From a checkpoint of a small transformer trained on Wikipedia.
Size: 6 heads of 64, MLP 2048 GELU, vocabulary 10931.
Architecture: no position embeddings, ALiBi.
Each number is 500 + 25 x the weight over the matrix's rms, rounded and kept within 0 to 999. Layers, rows and columns count from 0. Numbers have three digits each.

# layer 3 attention output, 512x384, rms 0.0356, rows 0-72, columns 0-191
450511505537478513498509531502438470514486507503544502482467524501452531484583493506458530503494498517466426419526519495473486527511511538495530484483531501555528488549497491506456508537472475470492483470490477486499547494500511502514519532515533477501482529516508487481529507510535511489492465537507470482491493463470526452501480501500518494508478498520474490536526477510501537455491485509530464496526526515538513514545503535469502499492561508498488507513490507526483517502506514515529533482508538503483485490515516522503498492521476482477531499459516518560503488512488508528
484492482526511470467575503487507488493538500527491492444518438534510507539521486490531495548526525465559529489532495504524479532516487533451489504481511493507484515469508522519507516541481532471482493522496494529456480495515486510520522472481510486538510516490515490505481500474502535486532509491508495504521484512510513555521488502542530500472507499537514474512509524509502496472499496532501470512482496516500555517516516514492484474475458501486489529495539486533515524506490526470479531495479528519491461451510467479506504459486492483505533482525506519502485544499464557459
504539507544483545496517483525478494502543546541499512513449482512503452484502455533463487524485470507511495502510533494488511528532494514476446547528504485505539556498531459510503461470538527534506503508476495479509531510497548508489496502528519492480471528492510559489459504502519498443516490499509478517507519513525520538490494493547478513491515474524519519490513493508497510489489532498533467473463493493460492481545541491498517478493509499501496507519525487532481504508500494542484514468494485487495499565496495470483516488514513488506505488516496511533546505474516530510
501489509504554491464469491531499495493530523518487514467532477512515495520539487491538521489502476480502485478498502516555534482457543495480477492540497506474506520493492463536498520487467532528511515487516520514496481496510486500480522477518502499506518474534500514535509479494472482510461518502488491496517496506512501510510486482523497527477511474477529471525491487509532524515504498460521519486482510508457521489469525488502530478435549501487512480499493499527489511514498493481496516481505479524516519508478505491472492520496536529500506452529550515507491458490507516482
535531511530508531520504484467518468538508523451526498489510557563529538519502490499472485470495484492483477496498527513556495521528545478537517478547480489504511514500522504428489517501499490487484517528501472514499477521509476490490493525494520500510514498518504497490481486477506490484471482486512491524491494498451504512488514481485536462468461517497519471514463500499513492488470497487476522504507435507522540508481517515477474505537522485539493470489518499504489488487504536527512520497499519515530490487489495496520452503501478556494516455504543508537490514509474488540
487509491495488430510470503488465497472487502505503491437471508494503471539524508476541492506537493487466507498526559508496511487479478493477505494515517501490501491502537493446467538533496512474521495485556492500534488466508511492503514524494508465490468513516498512477471476502474505500511507512495543504543487486469523490530499457499497455488505521477503500513515505486500501480506521503508522475483516511475514477492462513484488503503480511535496528518505510539512475526508517518490526495487473461503516471470440488493542494518501505487552503530528507541489520555487522477
496505506481468515510519474514506505521483493548548455505488518492542542520487507486537505476557502503472522495473527428522473499494481526467495530530550532455494489495509498521510509472509473521514501505533499507484504507470517515549517462473485520486474535482485507518527500525466516523503486526525506547493484522538562456530502493520477523497523511500522493522502493491466494511501539501509513495502487544500496486501499479456531529488478501462525506517488530472482529513536472490462486534495473541478501514514491528516468485546490448507508457490511496482501487514499469501
528509527484491524531496520507525492534515543553477495467477482513456500516550543483497501473471479493477462523506466531503480483496473525504491475499495501476537531521517488441521476516513515504523545496467487488505514517522460448508493482510472503481492501502474505475496502496460521516485508504519505485571518523562505507509507484490498488553537505537505537511479520472517526480509533542525500480515473481485454515457510493491471477488509511506488500494523497483526485485503529528471546465516474503496472497483498486492497454459510539491518520489494480481521502511495502537
537509468495489475508512482487492532512501489523498510492490521466493513467517535503498503514488500525487464544495487485486488476510468497500549480526499501544520516535523521522521458497502520515537495476503494513497474475513495504509503460500491509478507523507508482488490473486539473510476500481501501521487487475473543488489511552488500454511521508523506471513522520492494510480482522542536510529489522484533499500505501494515528483490474499555544465519470520523457493498496491507528470496478493536536493523506496487523511513535508523474512523478461519487468485538528519484
504469527470537439505494466482484513480487505504454526482504526477480480452508482546497484525516498500532488478544502521490520481507534493516483495516473481451520509499490519452500482499499525518474527483476483484498500489491494511549511468503481522481514489508469496490491515504507482495518511514516506517523475504481516534496478488532540507480486533515543557518522500462497534491511468518499498463494534449488526500491491518519513515522480500521479416490535459515493494490507479460507519474480466483516506522483544488476510506496478516528503425469494452506533521440440509481
549468539442502456498483471509514482491487517487473521448507520469494509502475490561499515508538506539497475491479517479536531449488491474538489491518490512469489456498494484449522565479470513504495483520485506482502537488498480492509507509485483520495496505514462468485490519515513503478529481516477500513504481512524484486477488506525488533508528501480530538512522535497507487505493505528529524518494520545512508476501475470531568475526514523531520495451525492471506474515478495500527506501538479495494502472487472553505502503476482536477489475514519499519517492509478477505
489523499480512494543534531485498488508494486487485488471485468503487515498514506509537516480505506524516483476469495480482521494530506470502504489508430487520489490505497485497515451533502444503492504498489525479509522506496468544469513487477495494475493508487525495524499497459527490507488517490513507490486507479501477534448506523499503505509514511481498457495505504515517515494478534492512495509525535471484494465470507467466502524520543480453567545489487502531523533499489508528497483521476497448476519489481489534453458503525489501538509516513524478490481471523523495544
502496546473499481475488453490485536505467488503488529535487451489476555463479535506518481535526511487514544506462475513546501496500467519532500508518487473517462473527479484456495472460507479511498516506508481486515533451536498521508482480527462515508492507513544506494533473478505517497462453520509535560530525479491508475465492507505501488480480521499525509485487499506544472470465506502516510530465525541515536519481482477519529545470477535491546469486514478501497473492522501490492460469508539556475542495503509541548492478495518499485505551479485480493487491512474462487
490520549507502521492527495525495515467487470458451435499468458500462493515563503532520476468489509541496451523498530478507477499525493517452500500476527470445503520552453475503494492505514521490468485499520495483508500521521511494454480500550471545485470493495503477493493480492501501500499450526464537481492517535488489520497500479491512505517483512474472512455495456514495507483477522448526490516476435507507475484501489520495542463510491521492482525489504527518455479530495536542508462515487506487499526476490541493501512508531486486491499492462460482471522453489491490514
466500471481522502448509456474463517463474502477520487523461479532500506519505508475503508505473513529478520501522485503530520519518499517482472470519523480509447534506478479456493537525516517465488506509481545513510466507459501513491478479521517501489506517491510483553484556517481467527522500487522485529476505509530506491461517538531484514494475469465510528508499481518522508504513516515508517490517482505497512509513544523499489484533515514506506457457507536503525436477547506464469481489486462493489482526488491512562504532523472523526503467522489471511492491548510491469
480483515464455541513530499501490504527493485466487486492516508492515471488499500461539491508502461483532570534494517439479504458545490481492514526456484505538512529509499513514468512547493538476518494507481495512524477502484478462493510505502489535491512528511485516504477472489468497477516509502502502508495528508508465502507478501492522500544523479515446509479540477511484474486515481541481474480503482478487487527450461510515541523462469510518533489515540542511518527513472508486472502531543531478509473474530484484529476468535525510490498491527496539481493491483506510532
546523481489479490490540485512477504439519522492517423469471506471535519558509444515470485489578519516471541457533479496498486554502480514492504480528456508466516475538519477457490503478515500518504501492501489496485471498492511502456537535480471506496501495504525536496517492451519544530509520517477477512451460499521547523517516515506535479534489466498440498501487519504524474479505466489527516472486471526492534484465498460518489483465568529505468485517506518502490491498495503516472508449554503510524472499470530520501519533493490459537511519540479548526579454535464508495
471464491541501509505468475523470482483490483489491513520499479465533506516488504496530492454479519485504515524526474525487503499512501533535492470519534493503496483491533460526514506502505522516504491516502480546504485494516495523499491496452474461507535496542516473482526517515506489480501537481527497488496504541497491491516527513514523513496460485524481489565485537477479468453503498510499523518527526492506498501503515509482499505486496473476498486460494503492542550464475508485538497474509501494496546476470506539468479486494480463512516509475539487486486494494500467495
524477526561481510476508502472471537482474449523478504452530481482492506513510491505512525524488508546522511521475473480484516488487525517482508537512490503468499491508523490512484521465516508508526480485493505539485526490492495514530528506494495501504514500509462511521477493488510510477516525475511510451487491496513522485487479513520511497471546442494510518523498513481495498490520460498524508525489484558488561502480508510472475494523487464501486499521527503513531482512488481509529508507516476460479535493491478518479478511507521535504513483472515512467493520541501552487
505512487512523517473441483493507509463493504530512487481453455486518529487548511516457488507470493538519470502543513472527519503502504480490506472475506467449493499502506507531461560485507437519481555534504489518504496518486473504480514490501482508483514478473520494489525510505517531512488466476500500501456493495500533486521528520514513483496511481483499520499493517505521510498453493479494491473526479518483497517532509493542453510473514458494506550468486492430434510526489502504475485508509507474484493474496486477478496502493487554508496503529490486482503488504530528476
534522526490480479469490538511475510508467544503484525488489513489517504487517488483517490547506473468493483499541544472496496460514536484501489494472496499515470541515511543519516495487481535498471492465482498532483456539471499490478498533502507499504515513477533487502496487529521507519514466480499495527513524508497483523495489506480482478523539493525509513497526495505539477517482500519536503529500486496520472476481483521476506479500557510438476475496464514500464468486486506535542500522522485510521504485496526527487484454439475514538523514488482471468501446467484502515
557512473454481506469443460506476494489501428505501528502467473488506493508516528489534503497521481516457545502472514499417439459471485488452498523489467527502496465500501530475530484451501523526467487495482510516534522501459509471490517533503524513502468515496477539522497507488507484503472508491490516524517558499474465513516478506494483494528519531495476505488526486470496521481513485487475460507520490479499507504483434498525489491493479517510475483483503519494498515506550531543517510461488512462457435530538522531506538486520533464543499523523537514529486468518501468509
566445498474478498500486483520495507493460472505445516523483504486503514497503469441481492447532561515511519498482477483492449506478496477501517510556509495503508458498530474530542485508469516478490475470496500482495490467510491470478542499512545495532498512472500520488514499518526487466515490526501458500521481482481464500470487508533508492497497479488524495517497544501529514521487445525521538505505471529530488486487516500517523495490507481491438508529467515481518513503519500511509519469521546463463486450523528457506483491482485546528526474488475534532530515505532510472
468475488521514542469505483469482514489517491517511484515473502526464513470455514533513507482527528473518445493488511534513482484491496506507504497498490486496464510482501476469516500510485490500502512489515508501473497540498504517502502491503474517506499501489490528517494470504519504494501506503513480545483476503503518489505502526497488503518451511520498471511509497523515514482507490476527491510487476466533457532476516521485511507508538518509497498505487529485519492501495501494507480538525482528477488541522474488477488519504451501506510475476491498525503511533501513503
476445501463514483462490494487494485531525473471494506537432549505511498494479462533533533511513522435510492502468510518504478468480433493473505528510585492499441499520468502516499547496480531461517518484490518470481498481476536500514540474492492514484494517487538477477496507496495500534522473500525494488498490473501482467447505502511464495526494492531507490492517520496490497472493492471482478517496497535496506497549506547476507440488528492474490544487503513511510497509478507464477470526484488514473514505468500484492492485482532492472482531516507471486498562479491516499
530500528520460506515526498500466462485503490488468515516494490491501488524529461474498474481511563479484501481455490516486498502487512487488571531513472505468484517508518493511501495489464462488514503508495537502524515484515506485494512476488498534500497488483522509510520515477505486501534538484515542524482484478467466490524479501505517523492495502542544527483485510504472485511506480532501509442491507507477476526509498484511530455498458454460488551523458505538513533538465498513516568509499504486523438465481494453518528520535497482532479508540445528494523462497479515503
486482532520468479492552537476482498520481554461485500490498493456510502503494456481494536507522497476500497575472497495526506509537504464527526510466450492474488504503481447509525499499515509515504474511515500496521470513515502504519486551535512524541472473469493510484504483486490496464524508499512501498515487515536506491480495493491520492499530486511505504495514520524499477496483526523506491501488491474479523504477509523490511512444517492464463469536508528486463480496497541533465517478501501497520444450527507478479464484455475493497494476480510553520515520478454527470
536517487475502491564478492445481511504493522523512477500499524512440481514533499512493485474477495499509526488485496518490510506488522518543513522496494551512550479505500493513491498496500496486489499508508495504498511482443501505502497453526501509492509498478496495500508511493521514501510523471470526472476479519512517497485515507482495487465518549488484506488511504505502493482476469492522501482490492478495470485522541484498507475509500464530504518492470481561546459538489490491498509536470473497483472484490484507476528508433497502478447517530495545524510525501462518545
471503490515454497516492436505533440546482525523504482491549501530491562481566501479454517482491484480478489482508528485480523447480486460526469498486521477486467503491441516517488530473461506528525519469461496459478488496524508527542537488570501543515487504501507505485531501530509519472479503457512521506531515471543485485520500499504507496500503499472524455533485529483528481530494495498513499527458504510483466498543482523475544487493498493475479487484519544533495511528501515470510472501515455510500503548472468527523480492519482486506501480493496462548484565520493511483
478509487520483468509520502503555499466498516509518473500481485534487500529500511533516492517478494483536465497537498496466479502534469472519500528448498464520526524494527509479511521484506494494528486480506515522493481485486522508471480515518510472542530491502506531510491491512501484481470464489500561522501496514522490527522523521497509502502508504500465511502520561496494478475503477473479510495453490506470531538503482515479475517519513530493470515466448508474484473452480523496493519467481469510504484511488528483460494515481518524528519494491513470496475466461515466507
534454549479507483479482511570443514465509461529537534488513483470531491491443497504514513480508546492475461510474516487504497494513564535483496498533526545486517482456486589503490505494487537518514491485507509500488522534488486534534487512461515509499497519489497501454498516565489497564528520456490478477480503524522528460517490498494482509487532521502509470510499497478478495465507526492535479522477590512495489473515507484498497520532535508497488533520514505492508551512494526453486508482519458502481493515475508545482509468508456502495511500495502535512468527516479502503
538505478526461561497492462504489524504564548490473484550555487511470554461499517481511492481497485509511532477468504535476480490511507527495492485496538525505491511458488472491466480518509513502501515483478479542527530492490482519551498493520491495499500506490479491517493486513472499545463503498475505502545465535515502491533494502506479509500501522471519532501508476523508497480476496511504481502502504486496556522521470536494478506511503463535468503540534501503466466496498508488521513527517524520499519506479517519509473497514504505486517517469483509507539502506523497530
459467548521497485519538466483496490553463518488536514512490472485497518513506497487537554528527515539487440480549506479499507501484484483506490490500501534517497491456472533528487513483457514519522506481552527492515495481481497510524509522463520488516481476517477532508469502505524512513502541496481457520468508511520482497481501477485510519463534507514497511533478522518494505488500515514506517457480499526499489509524481492474501497509482505483508475480474511475579496471466492467527506458490497477504513512541515499518509556537500521495455503502544460455452517495520526491
502532525477439467511464480462494496490514509508463485513515470522495508507457523509479526535536534491530471476494490461507509471474466494529454518453541493476509497487527543480504420459538483478478518473513498471504528504519498461502506491521506532501523474502472520498481472504471479511457492499500496527508543481475482518468468469560500476502487512514514494460495477491531503480475522521513479519488529493472502467520483496476538482495501475466508511492480490479473527525470480491501515498468506515531484537468490486489478537466502464484540503460519517535498500483531517504
518496501518499540515440491504491519511527489533482503503535517499545515517481504531500535488544502503499473507486515492512527514529448520517498520494463514519520508500515508479512497499458466489533511523521555487507512519505445507525485534463540492480488504501504474506507480482520533532525508489502488485501478533498513502509477492501500489453500534514502461486502452509514510484512495486500476497511523507477489478480490516521446532506500534431506521548484468498486554524528494523506516466491462468532471449511479496526495472515461492545482527453510514515495491489509534492
480510522484502494512493480502483490573492498489456507526484486497550511508477486434462501487440509475519516467479520535475469493511516498489516482483485490544477509492488425461537493474477520464492488478496491499515464490510492480493489491504531496460506498469517544511477518499513511500467519455499520508505495480502500478512477551507447510475474499481492513485490510465535507515493475497524510523468522549538512477503502546486424507474518473483496466504481520548518502512506555540517491511511507514509527503516487530546499454478510533506493539547483485503496537489464515489
428502458518524498458506515521532444519544468503491473489541508468535491483474497492471507555499541495507499514527503470502495504508511450442509491515523528517478550464480510551487531472482479491471468494527549507504507472495456513491465470491518500518510509490502461513499465532512482490508471496504516527504462484509511483486491484503513509513481519489497508533518474481516484488514481508512444503502479464464497525489513518511482545533435548491494514500500502466488505484506495524496509553484507518514523490473499512483526504492476533500508519489505510500475541532502497476
478489504521475460518491504497504482470507428480527468488478522497526484493519501513476520533431493525454510502464540478498490515484478499546507517501527558503496464494469474467530484485473492526540473508508496498478490536495508488481498498482498490505509457466506515527505517480516501491500467498486512544494510470532492516490505503512491497492510485488552497501462481498465471490480506492476509532483493507484475512477516514520479499496520539513529509483497500513472487535484519503503517471521501542466513519512506532464490524527498445489532488493510520474481484536482522488
494440526495487502493514513532499482518492523512496500521520475507499484495463503495447493503506490478507478480501509511458523531509537504484520523496537492463483475538531507492523505482495453496506502496501512488465467518522492509478497542528477487499488508514518511491502521519498491481538474471521487526487500487528463485469509501494480505494511516485492509463542501496550529494490470508487508486492476477480514494483511502509463524471474526515459453517490543480461499481491477464496557552509530546511530503447514456511537490489505515488530481504516477513494488465521537491
517514498508539526463514496529496481483513519494527497482527520506514526471517493475518508457497529527531572516470500502503493487508517472513463458524478497536466505502473504491499499538494477486515517488522505514511523437508505503503507489494521513506538475495491517520509529510488459468514495504479546478487516480490493486509512511513491489507500494513495519510485484518528503517525459501492506518495523494478466496501470477526484505526496521504504490484457498530491483520504515483525493503498482502514516495484540522544488532468504483498492467487470484501482428531522489534
517481516479504448439546516511479560538521496502514523520458474486519504475561550514481462494486492473470536487500516509461517491469503513439474537493490486465539499474508514505496552461570490492474509500511492531494481495525486479477546477477492507467520468492488468519513500516501502504464531523495529496488476512492500462517502475537484505496525453528512493529475491472520470504514492473528472463547476503516494511503460519522546506515502500486504488479499510461465447465531499501499464464493490496486522491513487507500488506497524519470468493521502522501526479479478500489
517476426510475473508500512467498489515534507492483503544503516503516489419498522502512513516491458482458485529501494520508453461496533495493520490525503521535517521481469484502510464499539537505509491492490484480505533474477537485501470512527496537492516482521497514504475524538497508486491512514498450510497500502509492502489513483519479498505519485514568516504521481527501507483525502506474475528446492465501489513475476510509517524473484494545486470513512514502482512536477472544527473511467551502528501488477493433495493504502479502514525511499526487490524513481489493529
480490501475533498486522520502519478507522533494441520477563512517465501457488503476560511483496489526516485477516470541506439471534531537504481520456525458516572495543472466512512469475481449501466513472541479486446499512469499440500490503514496444475512484510518508532504484477524471471493508446488489487537473468515482519483506474484490499517478501489502525504473506529561516493501516511556495465472532522515516479499517507505538524552500464504444487512521512504522465562509487501477521450511528520515489512494531513518492450513513483511479503505482492496502525498496506497
484480455524481523500471505490478477526498501526499486485515500500507535505487493461523535539516507508513498537555485502475489461479499535493457450532520514498511523516538544483501514465492534494539499507472501488483502486485518507519503511518500484524513512483493563529490492502506513519514490502505492498507491503486509540472513496471497490526513461532507488487509482538487492485497467499494502500518491556489497469525511530500487488463479516471549510483529451503509514527472432509523498552498521474512498513481513490505538481489490519478520489486550483486502499515540486476
514469496501507545520509497505535497529472507543513472536498468487470511532529562493479481484486531499489548502454473501524468476512494531511529537516496500514522471497472503486512484458509543532465507476485469481511499486455499494506500481477533526511505511524526520506470504569454480503484494476569529494508506497484470483508528505485494538488487488516494492497486486534499521551476493524485482467487486514506498480500441504511446463485480491486510484514481484510519526491505466458504503503495496479550501493491507501504467534511488474512520433517531519510498523532499444489
515513499501487525551484486510497523487471508497456525490501504490490526476513514489501519492478517513523506499462525491502479506476474469520523469474463498488483520504512497526531512468474516489494479510488480518509495480533498480496496491500498487515496493532483490541518483460494515470509538509466534499486558522503488523497498477522477486498518470513539488470478470503556517471512505517507496525474487461481473467515495499504497534476525482490457509516488515470522509519521513540448502503504516457514489542507514512512527470503508504503455522514483515469464512527507551507
497527522469454517514437527553478513529527459486499530523469502496462455481502509473534528507496524514534493455514539506517569561520503495554515475510489522510468475502500523501484481519515499490517478516464518516487507458478512472491502512495503451520487473523528489475520505504535514511473511495483464500521489476480470510500494501502492502523526497467523503533473496488484516528479519476454510493506542520507546482538501524519466483458483482540521481486519510527543458445501506516486499510525488467525543477486452460489519517530505501485454525513512475527450547495485575502
514510516551545509516481489504517484467491483539573493535515509528467547473538532546509516467521448523496500497503474481516494474503491516477508541509532504466506459523498460515503490464486495468504478531481509494471520501501520467476504499491477505492514462494476523517526501478458526524490507484496496508503490482479514462477506505518519453480502500525459516498468503519470555464528440513499457470487472491502536517550427495500555524497524529472505471517530453547485545495477505478489485475523527541526515477513475506498539507472522524461509476507484476466497545524492518504
480501447487497479511488525485517520462504510459493491494465485491492483468497519548496464516516441488462476468495497539544511528493493533493510488547482499537522526514509468491474490476474504467505507540497523498496482480522525492500509500494514538518477479499510509500513520489498519474477453491514475523501559530477515508521501490458500482516504535526482499475511490523491494480492478522485501482518456472494511529498466465489502506505509486463517497478501489496481550470469494501546522510498472502461477498519504516489512474491510473471495492472476509500511521520417457503
513494484443494529483498501477502477509471503514513494534513484487512506474527498511530508445520510479486489476470479474533486470502502492495474476507510506541498508463547533462570486487525524492521495472463496512531493476496477513539478492505508496539516498521508508487511504472492487484495517519479504518496499490526485471527497517489513508485474474475498487493508501502500548492529520518506519496533501474483525525543506503502455513512483440504471501512535485490538485480503482513472467484443491523499510518491491539485485497515467508509538488524492514550532502484506512500
451478479550543505530485477532539512531509508506490488542531493525526529511547484489466534538486517492494523563543509454500448463472499500466474522460431494478460510525510478450487521502500513502542486484494473528544485479484508496504511513537501487499475516495527540509485458515514530493478513512489514495490508530497540534497527494476535504501490472503518525486476458488516488520512475505475461514479509547547505507468507510494477511507486507495509471486545462493489516516491492491479503494515494472466482525475535481472498463486507507461494500509541457514503480489500506473
503517501533531538532472489455498545530498491495469505475541466496474472533497521461494485476490556486482517496516509508516478489510494489525551475521512518490549502518528500523499505500509481516478482518516537485482492519525478472476530464498504485477522487529503462500516478477502496474482526516509501479486492514482520504494508491514514480517499487527531527545518472492510476477496484460480517504502482488540522499521473484497500493493507521527485499473506496503504524495482480526507480471504507543496498491510521528515493468480488515521464516491470477477489498491438498439
505516495456478548521524544518465464536482524468501462522512502485506490471512462503477473486484462511525494497521453495456554472448471514487446519452508507518503472496501481494471511471525481530479502482505499519470518495502499491512511500465469508517504531486501514507502457492492482522524503525537485486484485482494468527500494465541472514484514494484494486497482457503508548504518485512490511491491515503507487521481459512494477519477508512455484471550523499526468486513538518495505519521498494514498530505494517513501489506449500484509501481490553499493486471464519508523
501535469554507497474495469481512481504529472501488477462497498511509479467516507459517514444524502534493464500463493527471473499538506511514538504468533500553512483473532530511463514461520525500519487496479504481460521533490485495514513513528495482483502490505477496502487486522509500491504475482468475504478530522507480483521495505473516487511520486526548516500492513489486515554496488497515516496533451434474518542513538519486554540485466503508497494501517491498503482472521506496497540490512474549488515462569527471463449513494495475492526540536470501499470479500524499482
469507518443512478513508483521496516524518471483569526468520499516495462518476516506543512484493500506497494511491555509502502521525531476523495513514523488503501523489485530534492494535437518488544505486517511497513525532534481542466530491476470498517524509518490482492503519503495521476493493491519471507473502483544501499467502450488515523509488488502496506482478474554506479494486510497525468460498468516528506504474501499517523530462474494515515504517487504508539502451504518517463489536498543464503550519484489521519529546478525504475525494500492569449495495501502491501
483545507526481519548496508495537457528491483468479489484502506496507503495487519448508522476574496489496473540461431480509490471471485462476499511488513486536463475525495503485441461488495512478518526470541504462523511518471456505472480520502529455490477548508518544502516497486498484495491461468455479546486480499467488477493495499481511518512495519488504485485485514486520502540476499496554472520534466529462486499464469535493494463476479496522498466484517514497506493524499449500482546491551486517496491500488497502498530487512527453549501500486462541493498487509521507509
472485457518499488477509536503495494484506527507485513508477488501514491528475488512499506507541510519548505542479526518494559544474526481499453493499474454491488512468567499452493477476490505517518533540424514524491453508494492494503495529489494496489478454529504496494507513509498503529510501487502521497500482495538513497518494463539495513513488529520507490483494505491502511510486476495491526496499489506527461479510525521496473486496469443501492544542493497514494510511529472506469531448503469510507481506523500471502554469510432510498531495500458525491509498517501495481
507517494463518514492467479500477511493521410498527507526551485501478539537520531517498516471509566506461498477530518490500481524510483486496503433497502499474484547459502528490490489491492516463513522509527497511518522510492492487499517491556462479517509500509518494497532494495492496516498504482510522476486510492507494487523516510473475532523474531519492466493496501508503485507525519498518486478476497489512491489504518471484519484531521551504522481507525497507570483479552491493501505471514532527477519517525521516508510507543481526520523487542531517513474506516491517540
503496487483495469526481482478565496545500474447519510463480484479429458509458499539528521504521479479505475483494434527461478482480556479495462495522524461505520545478480512553521546500467527531497489512511524511503492461506444549519498494523476542488529511510538505521470501523500501494458506475517491531504524490509551514505470491499494502507511499462492506518486502499501489516524495484520480519472510515476499506519450524511503564491512501465478544490519479468538516537522444532545492478480513493516523510532514528420500539473500521509460477491512486506502509516479495455
526469523501522530484535558510420487530531458480510500519515522485479496491514512458513509507449542484476487510528498511431503526512469457509486539524474522487496482481535526481479513511515534510484532513526503472477519510499536493509480508508529510517523494543498526526500567519516518515520508454501501496457528470475499483523507483524521461507513493477463512490500490487515491507501474441464515510538514519542501555535488527489489476497492490494494465490458515511449496512535492495464470497444508498518454529524472504534525507501513528482496513517488489490527491477482498482
500493495476518517500528458497459500499460456535472539500512493480466469478489448524559535507475516498540471443497521500466512515499467517508519496512456465483501466424510523487499560493500527486518498487487511489471490517502517538517483510495506484488506507529481510502487479523530479505525497498469491497535495514458505511534491513525499519515535497528535501505512487510528528439535518524492500488514489501498540506501497482514524504470488514488515476493467517538530529537522508508525501513504529505520492537559480546515534505495492467545518515522470533523495471517492505448
516514513475495491493533465533534486521470515497513520475501543537502481509482448494472518516504542522529474468445492504499514536496484530519494524528486506517544500543516539514494492497487507524471505512517465480514529514500533513504502497466467508493481498465495487469469474488485515480470499513528502536492481534483478541507513502493460503535504482545477484454514523468511493498518470457510518500478515483514502500494521514430515476534483533491483535493515507490488484464518515492560497474500493497495480579459484500490523497486483509519506553500515485484458487542522498518
497552492521491486480513487502495467527467501537563510544520453496501515466492532486489469538445466509516507484473529483514515511469495522518498468494480480480471465466476470525462495467496502513518538537511507533508501511514507532512479478468485485488511466530521467516550486535521506564508469519473497504511503480505475499491494484509494508478497490493453461518452538483506515499494531483482514508516499506518495485493498515528512534473521529496531482459508457471477494465545516540502498467515531530509494509499526497556486520484492482464465487499463531517465524512479523549
509486495511490533508538492513538493525495516503513459472501516513497523535506531507549511523479519560464516461495519468494483516510485486497504499487457467526500497517521520488520526472468498532474512519506472512540480529510496533425499503509519494489482515519470497516483524477527514471487516511480487460508502514469489478516512520479483465498501493493498540516476467474497510439496507496528491482513519491479485490471554435515537523468569524506521514505471495485535533483544532502491495482489491453516531534529498472492515466472503504522483512489458540496514503501506507519
438509485504464510507464465448500476497507539472526478462477479522536460500512520493524491464482504493465491483470501491527457548464478440500515522568484514514458505521502476486521535481483550487500505482514479472525523526506506446511479479500495491497503509456515531482509517504479489482491492486516518452480469489491514535508519486502515522516509524494492530493487497514482513557522490500523461526487495519467452486481490493544502476445551492494522496453551520532511485548484433493507510492499506503458490521512525481538520523465499474497535563501504479499493446504569503506
496477470520473471475530534484511548504529510536518509536524511495477530520501485501489496504511513546508494466527526504488485481549527487517529515475508490506464443512521517519460506511514458481528499536471506486487509517497482481471517522506513496459495499487472515468500508511518518507536505505473495493521467516441508502511478494440478507508504484494497467475504495509500471474489507489491517537530508471492524500477480471513489480511492524502481477525476497472505507477515504480521479505538476502531500490517488515499477527542516521498505522488508475500516528547529448520
537447513504505477478489465468478536442461475497455487542496462485449530499479507483420510488445518482442498491485514487501570511496468477510534521442474499557477493491504458509492499495468527512461467497497521507524507497523502496483521532479503490471478505517506494514504512516517484504496465481496511493473513511508485512486471526454517527534482527494507537521478499521502523494489515503479527483564479498500473508495516492493475486491463483529490517502512481492539463515497510508478481479512470511480479502514535509501524523484485491487496550459489498511550454522498453508
506489474502493408469518490507516519503443537469471540556465538490507510534493490517491476542520505474497502528519561495481516518513484499505512526482493494519496499478467523484512503494498522532491519488465528547485483506558480467495474510523474498502489464524506482490482512478496506492477464504488514528510493484485505471467502498482494505523533468518505488491506484472536467497466513504492470527470520483514525525495521474497535534519505537460481535532513488483469510524465517515501471534511531500454495467523454577519516544471507480515477493498500531510521521515440467501
467467477513498482549483503537428495514493539527480491530471536480489563477443494483475527572491486491512489547513494525532484449495497510462486510500549495471518529512490498522495487458496514489499491522517453476543473489498484500555508549515533491483499509515530515496469469497507489528512517513496495480522460528476485493484489468492495504527517511478495543523525485487507529489531533425484506443484481501461515476528525470485515490460446515490483494489486471535501504490490490467504428468561461498539525520511469478524516512454511534513533531508474469495495504523522476527
504524522497537491488517490528500484490470531543534456529516508488488514539516454525498502499477491495482505491491514524551520513504516483521515474445497494522463501515520514510478496538520515511515507507532518491483496515517506553446506503469518500486498484504498471493523484487503527484465457481479511516511505476486493500507483488519516493509509516509512483512475505504516494515519489463507518487538479528585550504453448525512514505501477497547481528475483484470517487524512507557491450506514484529512476524531489510483535493466510485570476552474483510499499488501450517452
430511482491491482471514513499547484504533551474544492495485529541528485477518498532495514493464500510487494527512531455555501539500500496492496482523517460504503505505495514482514512475519506498463507510497510472511517499470502517531497508502477506516482511518489470500504487491504500486485505517492496502469496508508517541516534465464500515520526522486499514497536531510486517510481481542525504461502537506495477517528463483527481505512456481483480511535506525500485491492482492495516511510486494527490522499508521461480527462508505479495503477547494501478480507529540496477
474496500505512495525463464486512507475463527511494488532516533452484477502519511476506451535500505512474484481545471538501424444519467531516521520524521537507432532526507492543473564484547489514490473507458508471526518494514541507473482532440485462508502498518494493497461493491496516498491518508505484474510453504498506503475490486501499443483514452493495498526511494506520517496519513526469479510531507512467512533529521470493506498491459503540519506495514526522527518475494457522529484506495463540489519511498474511471495507468557536501508489518494468506513497466515538540
552474521495502509489484429440476526487509488483488523544489490505512518482493496519567480492438462458528510478490460496481496518477498477525526513466524513533505511513517528488475510461525527492511510490500477476511504504509538495476482523486502479519519514528522509508514492501496493478510508527498512504527534471464495506542471539515488498487511503493515487491503482469474532487543484506503539498510546515501445545492535546477459473483493481517482517481541492509528504493504538443483482481522477534498506464520513514487517551535549499543484526519533553464547492509538486461